config.toml
rope_fraction = 1.0
init_std_o = 0.0
lr_mult_o = 0.629
lr_head = 0.00632
final_lr_fraction = 0.1
doc_mask = false
Each number is 128 + 24 x the weight over its row's rms, rounded and kept within 0 to 255. Layers, rows and columns count from 0. The size above them is the row's rms in percent of the matrix's.

# layer 10 attention value, 256x256, rms 0.0778, rows 65-117, columns 64-127
size [ 89  88  87  89  89  86  89  87  84  84  88  95  81  84  89  89  86  83  86  88  84  89  89  89  82  91  95  81  90  84  83  90  79  85  91  86  88  82  81  96  91  81  83  95  88  90  88  90  88  84  89  83  90]
[[131  91 165 116 136 140 127 119 178 145 117 146 139  95 122 122 108 140 107  90 144 149 106  88 139  99 135 108 103 126 123 153  74 139 140 111 162  78 148 122 137 101 160 123 140 129 122  83  99 130 171 117  67 139 110 111 120 140 129 127 112 167 159 119]
 [111  97 150 140  94 159 145 111 156 122 179 105 167 100 125 124 150 125 176 136 108  78 129 108 104  98 121  85 109 108 155 126 116 122 123 149 145 126 120 145 142  87 136 105 112 107 149 107 115 133 119 139 124 145 158 155 172 117 137 140 140 122  78 123]
 [146 104 149 105 128 116  77 142 129 151 107 108 150 144  90 161 112 156 147 109 115 152 154 117 130 112 109 159 151 127 186 118 119 124 137 135 155 129 131  87 128  72 158 146 144 139 157 124 101 150 139  87  40 128  96 112 143 156 157 141 132 158 133 114]
 [107 157 116 164  84 132 101 119 136 115 127 117 103 143 146 100 121 138 122  70 123 142 125 140  81 100 144 176 100 110 123 123 106 178 114 104 165 171  94 175 132 106 128 142 119  65 109 144 147 147 187 106 108 137 127  98 115 111 143 158 121  97  75 137]
 [132 122  92 132 156 123 135 141 162 134  83 126 152 130  87 165 141 136 129 148 151 148 120  92 110 118 111 114 155 145 104 125 146  99 133 145 111 102 139  93 136 118  93 134 115 187 103 122 116 132 136 104 112 119 124 133 138 136 120 120 137 164 155 108]
 [114 106 106 135 140 138 100 153 172 135 151 127 138  95 134 101 110 139 158 167 145 147 154 135  72 135 103 113 101 122 113 145 144  98 132 133 170 104 122 139 154 136 125 145 112 116  99 127 134  98 123 118 100 146 113 128 148 143 125 133 129 132 140 152]
 [125 113 105 157 167 123  99 160  88 138  96 101 154 135 140 125 125 151 132 134 148 138 119 125 120 159 136 108 161 156 136 161 134 141 102 135 193 137 124 134 114 114 141 127 129 112 106 159 103 128  91 124 171 206 142 135 154 159 113 158 101 132 152 121]
 [133 113 123  94 110 158  69 143 140 101 177 134 119  86 125 142 126 124 126 114 147 112 148 170 102  77 115 146 115 137 137 145 117 114 135 141 122 126 148 163 158 126 115 165 118  91 123 127 119 117 136 136 130  76 139 127 130 123 146  95 147 184 117 102]
 [120 123 125 123 139 162 116 103 114 135 146 121 134 102 100 132  97 111 139 135 108  91  90 109 149 125  94 131 105 161 181 127 126 171 146 136 148 144  81 142 119 187  87 157 117 141 145 123 130 156 119  97 126  92 116 150 134 149 169 104 138 136 129 128]
 [154 150 104 133 139 147 160 166  87 142  96 138 144 137 100 141 131 105 148 109 148 138 148 115 133 167 122 121 160 104 103 118 137 104 140 138 112 131  93 145 128 156  60 121  87 160 118 119 116 122 121 144 144 155  93 143 152 132 117 118 110 133 153 119]
 [109 124 113 120 165  84 138 121 171 106  91 130 132 140 133 114 108 109 155 169 122 129  90 103 134 154 148 124 133 166 119 129 159 137 118 118 139  96 165 103 106 130 112 109 129 150  94 125 118  96 119 129 128 133 114 125 102 148 132 114 129 103 159 143]
 [127 148  95 129 153 127 172 134 151 134 129 184 124 131 153 123 127 156 109 135 132 148 119  67 133 116 121 120 146 107 124 103 135  94 130 119 153 156 140 112 153  71 175 108 138 142  86 136 154 165 155 132  94 126 151 108 148 151 115 109 124  84 163 120]
 [106 131 117 172 116 124 112 123 108 103  96 145 112 151 125 170 134 144  99 121 132 147  85  96 123  98 166 132 154 102 143  58 132 125 123 143 164 145 118  66 127  85 145 150 130 151 185 102  90 137 138 126 131 158 115 126 163 141 124 145 101 133 137 110]
 [171  84 176  72 177 108  93 102 107 150 122 106 170 128 142 162 114 106 141 104 123 134 111  69  99 146 150 101 139 105 119 156 113 139 137 139 132 142 124 110 163 119 149 129 170 126 126 103 108 116 123 105 140 155 133 127 142 143 136 105 129 158 142 156]
 [136 113 120 132 104 110 133 106 134 129 107 140 157 133 129 116 110 152 142 102 149 132 114  93 162  91 133 122 127  69 145 146 113  96 138 152 165 161 155 155 110  89 148  88 123 134 126 203 152 140 159 124 137 152 134 106 112 143 150 131 130 110 143 105]
 [100 151 116 125 121 104 109 160  81 147 130 111  97 159 134 150 103 106 133  72 116 186 137 163 119 183 125 150 133 133 109 104 118 118 122 123 121 131 109 152 124 159 131 141 160 110 124 118 168 127  88  98 162 119 129  87 120  84 126 138 134 126 115 141]
 [140 142 138  99 133 157 145 165  85 150 119 141 176 116  93 164 160 107  92 136 122 160 123 136 109 176 150 126 159 143 163 146 148 124 154 140 140 114 102 124 129 103 101 130 147 137 118 139 145 126 100 119 109 125 134 110 149 134 134 133 135 136 161 128]
 [103 102 125 127 120 101 123 153 132 139 133 133 129  97 134 166 125 146 151 118 156 135 114 145 127 148 165  97 102 193 108 138 106 119 107 142 127 141 106 129  98 127 120 110 138  84 127 102 141 122 168 114 107 170  86 112 121 120 112 125 115 126 155 119]
 [123  93 164 126 151 144 115 121 154 113 169 112  67 138 145 123 134 124 104 124 140 102 132  86 148 145  99 112 139 127 130 143 128 104 125 117 162 125 120  71 150  67 142 148 152  94 122 183 121 103 173  98 127  91 120 145 152 118 115  78  91 162 172 135]
 [ 92 130 138 175  77 125  96 144 133 126 108 148  79 106 141 140 109 136  65 146 145 121 115 162 102 161 153 168 119 143 108 127 123 110 129 113 136 125 132 103 116  51 116 124 132 132 127 148 131 149 155 127 117  88 114 114 169 113 127  70 141 165 136 169]
 [110 173 162 161 137 156 146 128 129 121 134 112 152 126 129 129 171 134  81 143 143 144 102 145 124 179 101 150 137  83 144  87 137  97 132 150  91 125 104 142  79 144 101 150 136 149 141 115 112 134 143 133 196 113 135 131 141 110 138 123 122 160 208 149]
 [133 101 125 125 126 113 104 118  87 129  98 104  98 127 130 167 106 120 173 134 160 103 148 154 122 121 139 104 151 148 124 105 123  91 138 121 159 155 153 131 144  96 142 135 101 178 119 127 161 110  97 117 143  71 119 157 157 108 152 141 121 111 160 150]
 [141 115  53 144 112 116 135 165  63 122 115  97 103 134 122  89 124 111 124 151 110 139 144 118 144 156 101  96 164 100 116 106 147  59 133 114 138 138 161  86 123 133 137 113 146 164 131 101 128 152 174 147 116 162 102 154 136 157  81 130  98 137 191 138]
 [134 134 179 130 137 107 142 150 149 149  98  89 125 162 130 127 126 108  64 161 158 135 150 126 114 142 125  99 173  76  87 146 131  63 149 130  84 119 118 106  99 135 120 127 146 149 157  93 119  77 134 138 176 119 120 130 140 165 104  93 107 140 147 104]
 [114 150 128 111 108 103 133 167 131 123 103 123 118 169 147 158 131 178 107 111 139 177 129 106 108 147 137  65 141 122 105 127 178 164 148 124 111 109 106  96  90  98 154 102 155 198 107  63 117 112 175 107 136 155 122 147 154 150 101  90 128 130 133 157]
 [113 131 148 101 129 125 113 119 132 138 171 121 112 147 111  87 152  97  87 174 135 155 140  85 140 136 131 157 151 132 152 159 117 152 135 119 106 116 149 143 148  59 155 135 100 157 137  80 110  94 155  98  65 190 136 130 128 151 119 130 120 143 110 103]
 [129 116 151 153 117 166 131  85 131 119 157 152  66  81 187 135  96 160 137 124  94  46 116 131 123  70 166  86 131 174 156 130 128  92 135 121 111 129 141 129 143 164 151 119 134  89 170 164 129 131 108 143  81  96 127 137 115 109 154 142 121 113 119 117]
 [131 119 171 116 114 115 172 122 134 131 144 134 134 171  86 119 145 102 114 147 130 134 136 110 155 163 118  70 134  98 112 135 143  75 142 123 130 119 139 100 100 142  99  93 149 184 152 136 112 106 119 147 116 149 140 138  94 141 108 110 131 151 145 107]
 [140 185 109 107  76 142 162 164 124 121 118 110 102 100 135 132 137 123 130 129 128 140 106 170 106 154 109 122 143 145 134  92 114 157 113 132 122 127 107 168 138 112 147  63 141 100 102 163 172 148 138 134 137  72 128 130 149 117 101 158 144  87 117 115]
 [ 96 130  97 120 120 130 176 144 100 106 122 128 127 152  98 127 159 133  87 109 135 158 111 158 178 122 102  88 157 112 115  88 115 110 147 137 132 145 104  97  67 112 100 111 101 150 135 192  93 116 153 122 147 140 125 126 127 108 133 136 103 177 173  98]
 [120  81 102 106 164 135 127 156 126 134 138 107 157 128 108 145 105 168 136 201  96 127  92 170 143 137  80 102 146 141 124  98 148  96 132 127  87 153 104 158 114 152 131 102 135 128 132 123 132 148 119  94 107 106 124 129 133 137 128 108 143 145 119  97]
 [114 115 134 134 152 101 133 161 143 155 123 115 191 147  94 176 104 144 134  99 148 181 159 155 115 165 149 174 119 139 123 154 130 104 119 146 142 140 123 143 144  68 116 147 154 115 132 127 139 115 136 109  96 140  95 141 131 122 133 108 116 142 162 134]
 [175 147 152 105 149 144  81 136 117 123 149 210 146 164 136 149 147 114 121 104 116 135 161 129 143 133 131 161 151 174  94 138 112 184 128 125 144 114  67 165 148 138 137 150 120 116 156  77  94 121 128 104 140 122 129 153 130 108 145 104 123 144  89 140]
 [148 119 121 113 137  89  92 119 161 159 121  94  95 150 122  83 139 142  82 158 129 133 176 117 137  69 111  88  87 135  96 117 109 129 131 131 151 148 171 112 134 116 130 139 139 117 130  89 154 130 110  87  93 118 109 122 168 130 118 143 119 118 106 135]
 [123 130 109 136 119 127 138 174 115 137 137 101 106 130 154 122 152 144 144 142 137 102 138 132  91 119 113  84 134 107 144  81 157 130  91 134 144 105 130 141 146  72 127 131 135 143 136 141 127 131 154 133 126 132 140 115 102 129 142 140 151 125  81 154]
 [121  88  94  92 120 119 125 158 145 135  93 166 107 136  84 149 154 165 118 125 167 163 166  80 153  96 136  66 133 122  99 127 123 129 118 120 169 134 135 108 110 136 138  94 102 164 112 112 125 137 176 145 108 173 131 124 132 187 107 147 112 110 114 160]
 [157 164  43 118  83 119 110 121 131 118 130 180 141 121 182 126 114 118 101  89 161 130 126 163 107 110 166 144  89  96 112 110  99 114 126 128 116 157 106 174  91 126 105 109 128 116 167 105 114 131 162 165 170 149  82 125 114 141 119 120 132 133 102 149]
 [134 119 102 174  95 148 197 116 127 129 104 117 148 151 142 128 135 194 107 127  92 108  88  98 142 155 113  82 159  86 123 132 147  67 131 138 126 103 145  72 115  75 104 106 143 117 139 189 164 173 136 143 135 141 133 145 124 148 148 137 138  78 166  83]
 [113 106 131 120 132 126 104 141 109 143 130 112 152  72  80 156 137 147 133 137 115 147 130 149 103 104 123 162 172 127 142 106 129 127 123 132 155 128 141 147 132  77 147 142 118  90 115  76 141 153 157 133 125 136 108 121 155 114 144 131 128  78 140 150]
 [104 107 119 138 132 130 159 141 134 118 157 149 115 134 116 117 100 129 130 178  95 164 106 127 135 136  94 150 149 175 148 148 130 196 124 104  67 110  98 179 107 164 129 168 104 124 112 134 147 122 112 148 134 155 132 126 119 128 106 130 114 141  99 111]
 [140 122 150  94 104 114 165 135  87 127 188  94 133 113  79 146 130 156 116  75 166 140 113 140 109 144 169 120 169 116 182 148 134 106 130 138 131 143 140 132 139 122 136 136 121 128 137 159 139 131 142 144 121 158 108 109  83 130 116 158 125 163 149 109]
 [126 156  75  99 104  95 162 142 142 106 125 119 105  95 119  86 176 150 120 148 117 139 148 173 128 172 116 109  92 134  94  90 114 111 104 133 104 130 140 112 116  79 125  94 103 147  96 125  78 165 121 135 143 120 131 143 142  98 126 116 120 169 133 128]
 [114 135  94  83 133 121 113 144 144 145  93 140 150 128 107 151 147  90 177 170 107 100 152 175 176 116  89 113  94 122 126 122 131 109 123 119 185 166  85 109 104 111 114 137 108 171 114 159 121 149 118  83 171 157 131 150 124 140 134 164 133 142 140 104]
 [102 152 111 167 108 170 112 161 135 125  82 134 130 119  99 165 126 141 107 154 136 155  75 119 132 156 143  75 171 113 122  93 161 145 142 132 157 110 100  74 107 100 163 148 133 180 131 115 124  98 158  84 133 194 144 142 125 136 155 160 119 130  82 124]
 [120 124 118 160 151 113 138 111 137 135 124 105 137 171 147  99 109 123  63 182  97 146 103  71 115 194 133 106  98 101 137 118 110 107 121 148  82 124 131 168 146 153 124 107 167 136  99  80 144 141 114 137 126 140 126  89 146 131  76 125 155 130 143 118]
 [116 128 148 106 155 125 148 123 110 160 133 137 140 113 111 145 136 142 150  86 120 141 131 151 140 110 129 151  93 121 139 131 139 150 100 117 160 124 124 125 130  75 146 150  92 173 125 141 130 116 115 121  41 145 119 111 113 129 131 145 136 105  87 123]
 [129  93 134 108 125 134  96 117 185 136 140 158 138 130 156 123 133 112 143 135 126  75  93 110 130  93 137 115 105 132 131 143 112 186 108 123 170 133 155 134 155 107 141 117 132  93 171 113 125 150 142 132 156 124 132 113 156 124  99 140 144 146 101 169]
 [108 133 114 123 116 151 120 104  99 112 112 124 105 146 139  95 147 183 114 135 129  88  93 111 132 110 138 113 180 164 134 139 118  94 115 114 166 143 148 110 125  95 145 154 125 114 154 124 137 121 125 142 191 151 150 112 155 124 126 134 131 156 125 133]
 [118 148 116 192 136 115 133 139 116 106  95 134 111 118 115 141 155 122 119 141 137 104 117 164  99 114 149 142  97 133 124 140 130 112 114 128  94  82 160 140 100 190 128 134  95 125 104 135 121 129 153 140 125 123 129  95  91 121 102 139 149 127 175 104]
 [113 151 133 137 153 154 106 103 125 124 118 152  79 187 178 115 146 150 119 164 129 160 146 172 130 123 126 157 145 146 126 154 107 115 109 122 110 176 126 171 132 107 119 169 132 138 136 131 142 117 148 112 128  88 126 129 153 118 153 112 142 144 103 120]
 [136 149 139 105 139 133 176 157 129 130 149 126 153 145 132 140 162 104  71 176 169 153 117 154 146 112 133 109 139 119 127 135 130  47 158 153 101 120 117 105 117 117 139 116 114 161 145  89 120 115 112 144 182 121 111 149 131 133 120 151 150 123 149 132]
 [127 108 213 131 168 143 115 128 136 138 145 135 126  83  91 145 126 147 149 100 107 176 137 107 125 124  79 189 121 115 103  94 103 155 143 101 143 117 125 154 150 145 114 122 150 126 141 113 132 144 124 141 102  89 132 122  78 132 149 105 126 171 186  70]
 [129 129 170 191 139 165 145  93 153 136 133 104 141 167 179 144  99 133 142  96  85 107  78 109 115  95 165 115  91 151 115 105 155 139 128 144 115  92 125 162 154 154 106 146  73 104 158 158  97 103 108 113 159  73 127 148 136 160 173 136 133 135 101 118]]
# layer 10 attention output (transposed), 256x256, rms 0.0427, rows 65-116, columns 64-127
size [ 86  94  87  89  86  88  84  82  84  83  87  94  80  86  87  88  85  84  84  89  84  87  84  87  78  88  91  78  86  85  78  89  79  84  93  83  87  82  86  93  87  81  82  89  87  87  89  91  85  84  88  82]
[[116 136 101 115 134 159 128 150 102 137 134 109  91 118 114 109 150 135 123 121 116 127  93 122 117 138 104 155 144 144 104 139 112 123 126 139 117 132 105 138  86 115  60 168 102 184 103 140 135 124  79 142 133 147 152  64 140 155 141 146  98 117 153 163]
 [118 142 144 125 145 115 109 109 108 107 122 141 122 138 151  94 121 109 119 139  96 140  91 147 126 145 122  97 126 105 140 189  95 136 152  78 115 131 167 127 121 137 123 139 156 123 152  76 102 143 157 156 171 142 131  93 129 157 159 117 131 101 109 115]
 [ 74  98 112 156 125 109 134 107 108 114 128 133 125 112 175 152 140 116 149 128 126 107 133 136 107 145 124 100 141 109  79 114 130 156 173  56  94 157 117 131 144 135 152 190 128 103 129 116 136  99 122 184 172 143 124  73 136  83 145 159 120 115 104 119]
 [115  79 122 143 145 195 139 108 122 137 104 124 149 117 110 143 190 141  67 121 139 114 133 132 106 135 122 144 143 161 109 118 152 119 149 148 104 137 126 147 126 108 101 164 176 133 137 144 140 102  96 168 108 113 130 158 140 110 120 109 108 161 140 179]
 [ 99 131  92 146 135 105 122 129  81 125 158 109  95 168 155  91 100 147 143 110 123 164  89 125 157 151 101 117 108 112  80 113  91 150 126 156 136 151 139 139 120 105 146 138 149 105 135 119 132 141 108 147 162 151 118  75 155 127 157 121 146 125 170 124]
 [113 152 149 154  82 135 148  89 101 147 130 140 162 131 152 159 187 172 119 100 147 150 149 171 184 121 159 161 125 115 115 122 134 152  96 174 117 154 168 116  97 130 135 127 122 108 165 102 121 129 158 152 157 131 106  76 102 156  99 142 133 151 135  85]
 [ 94 134 154 138  69 130 155 141 130 187 149 125 146  99 138 142 116 119 154 141 113 115 172 164 147 111 102 173 133 143 122 130 106 148 109 135  93 122 134 145 127 123 147 124 139  70 175 105 186 138 169  90 131 109 109 124 172  86 159 138 106 144  80 112]
 [126 134  84 122 140 123 171 112 138 150 117 122 101 150 164 145 129 138 100 141 127 133 105  91 103 167  97 124 137 164 113 121 182 117 150  62 112 102 131 101 122 104 142 122 146 141 122 143 128  86 101 199  97 157 126 116 159 182  88 129 171 110 142 163]
 [104 103 165 139 113 192 155  95  76 126 135  97 174 115 149 153 163 134 121 122 120 123 152  99 124 157 147 126  95 161  81 135 117 150 102 107 153 107 154 150 119  99 157 152 156 152 124 135 127 113 150 131 148 167 106 108 125 144 107 148 177 116 129 152]
 [129 129 120 124 184 118 120 119 105 103 123 128 141 201 166  86 123 175 183 134 123 157  88 154 133 106 140 130 112 145  88 110  82 144 114 171 123 170 154 166 148 100 176 130 161 125 152 108 168 114 122 142 105 132 104 165 147 128 143 116 154 134 131 130]
 [154 145 151 120 129 106  96 167 106 118 122 130  85 140 106 145 112 154 142  86 120 125 130 119 174 106 124 152 136 135 103  94 142  92  92 213 126 170 123 146 146 124 137 111 109 144 147 111 127 123 130  93 118 136 115 115 112 141 122 143 130 140 141 123]
 [117 127 131 124 123 137 130 121 103 132 118 131 132 112 105 115 154 110  97 128 137 183 144 121 126 122 157  92 137 126 133 131 144 137 100 149 160 109 131 109  79 165  87 102 123 133 176 153  89 140 126 149  97 118 109 145 141 120 145 120 106 169 151 106]
 [145  89 138 113 169 148 118 143 100 188 111 165 147 140 109  94 148 128 128 153 149 106 119 137 125 100 131 134 131 127 105 141 119 130 172 125 119 137 129 118  90 120 108 111 124 112 142 115 129 122  84 163 129 105 151 139 121 116 174 140  86 162 145 163]
 [ 69 122 131 151 127 139 135 121 101 155 103 134 124 136 162 118 115 140 152 156 131 107 120 117 160 147  85 164 124 129  97 146  48 144  86  79 119  90 154 148  92 137 146 131 112 131 147 152 143 133 127 132 150 161 121  73 133 135 115 142 142 110 108  84]
 [139 133 128 117 167  83 162 151 136 109 169 173 111 143 139 134 124 109 119 134 144 127 144 130 130 118  98 124 127 133 136 127 168 160 145 152 138 102 117 107 157 151 114 151 156 160 139  94 172  86 105  90 103  98 137 162 115 133 108 138  94 161  92 169]
 [147 136  88 121 101 129 146 118 165 135 133 110 153  94 112 171 122 157 146 153 170 135 119 132 140 101 149 105 128 124 132 105 149 127  88 140 123 125 150 147 120 123 151 148  99  97 108 144 179 122 136 139  55  98 115 182 150 102  93 164 125 125 161 177]
 [115 119 122 154 131  91 137 113 115 112 124 125 105 154 167 121  98 162 173 143 128 120 140 109  97 139 118 102 116  73  91  86 107 136  95 161  86 161 137  91 103 121 161 147 142 150 138 161 174 130 135 170 135  90 139 122 150 100 137 119 111 146  76 138]
 [ 71 156 149 164 106 150 152  95 169 147 107 147 102 110 133 167 118 166  85 128 150 107 101 122 139 103 128 161 137 116 130 110 143 149 141  35  97 146 158  95 122 103 135 145 141 128 125 167 115 120 130  95 112 114 146 136 162 127 130 112  96 144  84 129]
 [105 145 129 143 141 151 154 148 111 129 123 103 140 114 122  91 166 164 132 138 134 168 155 108 115 142 114 100 135 103 173 155  99 173 144 136  92 112 114 130  73 155 152  86 162 138 130 132  98 108 119 145 180 126 151  77 114 118 153 179 109 118 127 113]
 [106 123 125 133 117 127 134 170 122  93 134  81 126 103 133  75 180 127 105 169 137 128 141  92  96 109 110 147 136 186 150 122  99 133 123 144 141 150  81 128 117 148 117  83 112  98 159 115 122  80  89 153 139 144 106 125 103 102 130 145  97 101 166 132]
 [148  81 170 115 107  78 118 110 146 127 119 147 150 131 115 126  98 146 201 148 111 146 122 157 153 154 115  92  87 114 132 123 125 134 140 157 156 157 125 126 173 150 133 129 144 132 147 102 120  94 118 105  96 101 118 121  91 101 169 129 142 127 160 164]
 [122  81  75  89 122 118 102 162 165 103 132 122  82 120 149  81  91 111 167 139 101 112 150 122 157 126 105 125 122 113  88 150 137 161 159 127 110 154 105 164 134 122 155 176 138 115  96  75 168  89 148 160 162 112 139  82 120 115 157 132 148 154 128 135]
 [146 140 155 117 140 134 132 177 138 121 155 105 104 149 166 110 122 154 167  94 113 128 133 118 168  97 148 151 180 110 153 136  97 170 119 187 164 141  97 116 156 134 114 106 115 108 127 133 149 133 140 114 156  79 142 112 112  97 120 160 104 123 112 104]
 [107 147 141 120 147 104 129 152 138 118 152 153 140 101 133  94 128 145 172 135 113 119 112 149 178 120  89 150 140 100 163 118  59 135 143 199 211 123 116 119 164 144 140  74 103 133 123 118 130 103 148  74 146 115 160  97  65  95 140 176 113 120 129 131]
 [ 66 124 123 108 136 101 135  85 112 147 148 143  83 137 114  91 167 116 111 150 121 132 120 114 124  98 100 155 128  62 128 102 134 144  91  94 132 144 147 135 126 103 139 121 115 177 145 155 117 163 102  92 145  96 155 107 113  97 159 105 107 130 139 113]
 [143 125 125 140 148 127 111 128  96 135 121 139 111 119  87 136 130 155 105 142 105  96 155 169  92 170 158 134  97 101 131 115 131 110  84 105 157 139 112 124 172 113 126 129  98 152 127 148 124 116 105 108 100 110 144  90 126 174 115 142 106  82 122 154]
 [142 130 142  95  92 103 117 149 145 128 143 139 141 107 103 160 105 130 127 134 175 149 114 112 137 145 120 143 144 118 168 155 166 125 144 122 174 106 103 130 115 135  74 132 137 171 124 136 158 130 123 114 147 115 123 101 130 184 105 119 121 117  92 112]
 [139 144 128 116 183  57  92 154 147 113 160 141 101 179 149  91 116 127 156 130 126 143 101 133 123  93 119 124 117 111 168 136 110 118 152 220 156 161 101 117 140 144 133  96 128 155 116  74 109 157 121  90 133 117 152 124 102 105 174 140 139 124 132 168]
 [152 106 105 133 145 104 122 140 145 125 132 139 138 128  76 108 122 121 120 100 130 168 110 138 125 109 140 114 145 157 166 148 159 114  93 185 140 135 119 119 159 130  83 105 123 139 133 141 130 154 135  99 110 181  95 206 123 134 133  89 147 144 171 162]
 [140 126 143 128 184 112 128 139 127 141 148 110  89 159 114  60 137 141 113 101 111 131 108 118 118 121 121 100 129 126 151 127 149 135 180 187 130 136 123 156 168 108 151 116 183 116 119 106 120 130 138  92 123  88 158 158 117 103 180 150  89 146 116 157]
 [ 80 131 137 118 117 100 133  70 124 185 125 131 137 129 145 147 131  97 155 135 127 148 146 103  97  99 141 114  97 119 112 128 141  95 107 144 155 109 142 101 140 134 121 151 118 116 151 123 136 156 182 166  65 154 121 150 149 105 130 160 130 109 138 141]
 [ 92 115  90 131  77 114 127  77 127 173 131 138 112 118 161 159 128 108 161 147 128  81 155 144 132 103 116 129 112 112  79  61 129 148 122 118  96 182 149  91 141 122 177 170 151  67 144 127 160 112 143 185 110 142 117 100 132  85 102 135 160 108 100 126]
 [107 127  95 153 127 153 156 109 106 126 114 101 116  97 125  99 129 113  99 151 156 126 119 120 106 149 112 140  88 100  97 135 131 109 160  16  95 154 142 111 128  90 115 157 136 116  92 161 130 166 121 154 154 151 145 102 142 145 126 107 139  58 130 110]
 [113 148 122 147 140 130 126 105 112 130 157 109 147  94 148 104 128 119 140 110  75 116 151 121 152 127 126 140 182  94 137 118  89 129 158 171 128  77 137 138 117 153 122 131 122  98 143 100 131 108 121 179 178 103 148  92 101 147  93 115  95  83 134 132]
 [166 147 128 120 123 107  84 116 147 116 163 167 137 122 133 124 126  94 115 126 111 152 136 156 138 147 153 119 164 117 102 166 150 141 165 145 188 150 116 102 109 129  99  93 145  94 129 111 119 123 107 160 139 151 116 138 148 128 107  95 155 144 121  73]
 [ 99 143 158 107 140 131 130 149 116  86 176 136 110 154 142 130 118 108 116 152 121  81 113 175 116  78 125 171 133 108 171 120 116 127 157  99 126 183 121 145 110 105 129 127 134 124 122 123 118 122  97 111 136 106 160 114 132 128 118 130  92 174 111 138]
 [ 86 159 162 158 125 172 164 169 125  64 105 121 100 157 118  87 157 130  81 128 143  91 125 111 132 124 113 174 136 158 142 131 171  77 158  91 138 146 122 113 124 139 131 139 142 164 133 166 130 101 129 130 134 148 118 174 123 146 102 120  90 130 107  80]
 [ 98 102 162 123 121 114 112 134 133 144 146 125 137 136 112 108  76  50 164 153 121 132 105 119 152  94  91 148 139 101 148 139  94 138 129 173 134 134  97 158 142 192 127 147 141 135 153  98 119  88 168 106 127 132 122 160 134 103 136 155 119 119 115 136]
 [148 114 100 145 105 117 129 130 130 108 133 135 100 108 167 136 152  99 129 106 129  91 135 104 108 100 172 133 142 109 138 138 108 123  95 126 110 128 139  96 134 135 130 132 120 113 152 132  84 144  99 142 175 163 143 125 141 102  97 124 128 164  89 147]
 [163 119 151 104 143 121 143 112 128 179 128 122 138 134 113 161 156 146 153 120 139  97 146 162 148 181 159 154  98 168 136 129 128  94  91 178 143 118 141 170 117  71  93 106 158 135 126 166 115 151 132 128 126 138 132 153 131 164 125  76 150 138 152 163]
 [146 123  89 131 146 115 139 142 154 171 129 135 105 137 151 186  82 115 108 143 128  91 173 143 105 161 148 117 172 128 126  97 186 135 129 159 116 111 141 116 150 134 130 103 160 114 117 133 190 137 129 139  92 131 137 134 145 139 102 135 122 119  64 148]
 [142 120 170 127 150 118  86 112 141 158 164 134 112 156  90 126 127 126 126  76 123 156 109 114 125 101 155 116 147 142 147 152 137 105 162 160 146 169 128 105 152 121 110  96 122 150 107  95  90 137 119 104  87 120 143 152 141 124 127  67 148 126 108 151]
 [115 117 137 147 180 105 136 125 147  59 152 122 117 166 180  96  93 123 109 118 123 131 136 110 149 119  94  91 135 117 145 151 129 112 145 153  92 159 138 147 119 122 158 167 116 131 122 115 145 129 132 144 136 120 117 149 160 110 139 105 117  94 104 143]
 [112  87 162 106 120 114  82 118 100 116 156 108 116 138 150 121 145 116 130 132 134 126 113 123 145 113 128 115  92  92 100 128 121 134 140 103 135 171 141 163 111 119  91 100 109 147 143 120 165 158 108 136 133 116 143 121 133  74 136 156 102 143 121 126]
 [116 153 185  92 105 145 110 104 118 158 132 108 158  83 106 144 152 124 167 164 133 122 184 101  97 120 165 150 138 143 122 129  74 118 100 126 172 111 147 107 117 173 107 142  92  90 130 116  93 139 162 123 113 130 112 128 114 133 113 117 137  80 158 128]
 [140 100 131 111 112 124  98 109  86 153 130 137 163 134 125 172 125 116 163 103 108 107 131 128 123 137 171 106 116 116  86 122 171 114 109 142 124 106 146  91 125 151 118 126 117 117 165 125 125 139 159 152  97 141 123 104 119 156 104 138 152 134 123  83]
 [ 95 169 151 143 102 158 147 167  92  92 123 116 100 119 124 119 139 113 103 107 122 116 155 118 116 163 101 156 135 160 143 161 136  80 161 151  92  91 134 126  96 139  94 124 139 123  99 168  85 124  96 109 149 189 121 111 117 120 139 136  95 136 121 117]
 [131 111 148 150  87 153 133 136 143 149 123 112 122 125 121 126 127 115  99 154 109 123 156  98 125 149 112 133 169  94 194 123 164 109 103 149  99  57  99 118 108 153 108  89 136 151 123 134 120 111 108 109  92 107 153 113 152 108 164 117  46 153 134 176]
 [158 157 156 123  83 148 142 166 108 110 127  84 134 100 109 188 122 155 159 137 153 138 115 128 178 141 141 159 130 148 143  91 163  97 126 151 152  96 126  52 174 149 113 118 122  91 140 129 106 117 144  80 138 121 135 138 132  95 136 150 100 106 109  98]
 [101 127 129 148 110 139 160 106 158 145 164 107 150 101 101 151 144 100 130 176 129 136 156  88 119 164 126 110 147 102 130 114 168 111 149 137 137 111 108 139 145 155 114 156 130 137 118 147 146  74 100 151  91 100 126 161 127 142 133 109 128  81 176 133]
 [113 145 159 140 121 103 129 103 132 123  86 139 133 145  63  96 104 158 116 152 130 119 140 123  94 141  87 142 126 100 138 113 175 110 122 129 112 134 129 106 150 122 114 115 127 150 144 169 123 131  94  81  56 125 131 156 132 133 137 149 119 146 139 172]
 [133 106  61 141 138 117 139  99 128 117 106 152 118 150 167 119 139 134 129 116 147 163  91 158 101 132 103 116  66 149 134 130 119 121 107  95 113 111 104 125 163 119 150 155 105 163 127 124 124 145 136 123 102 157 123 110 153 162 122 132 145 126 125 196]]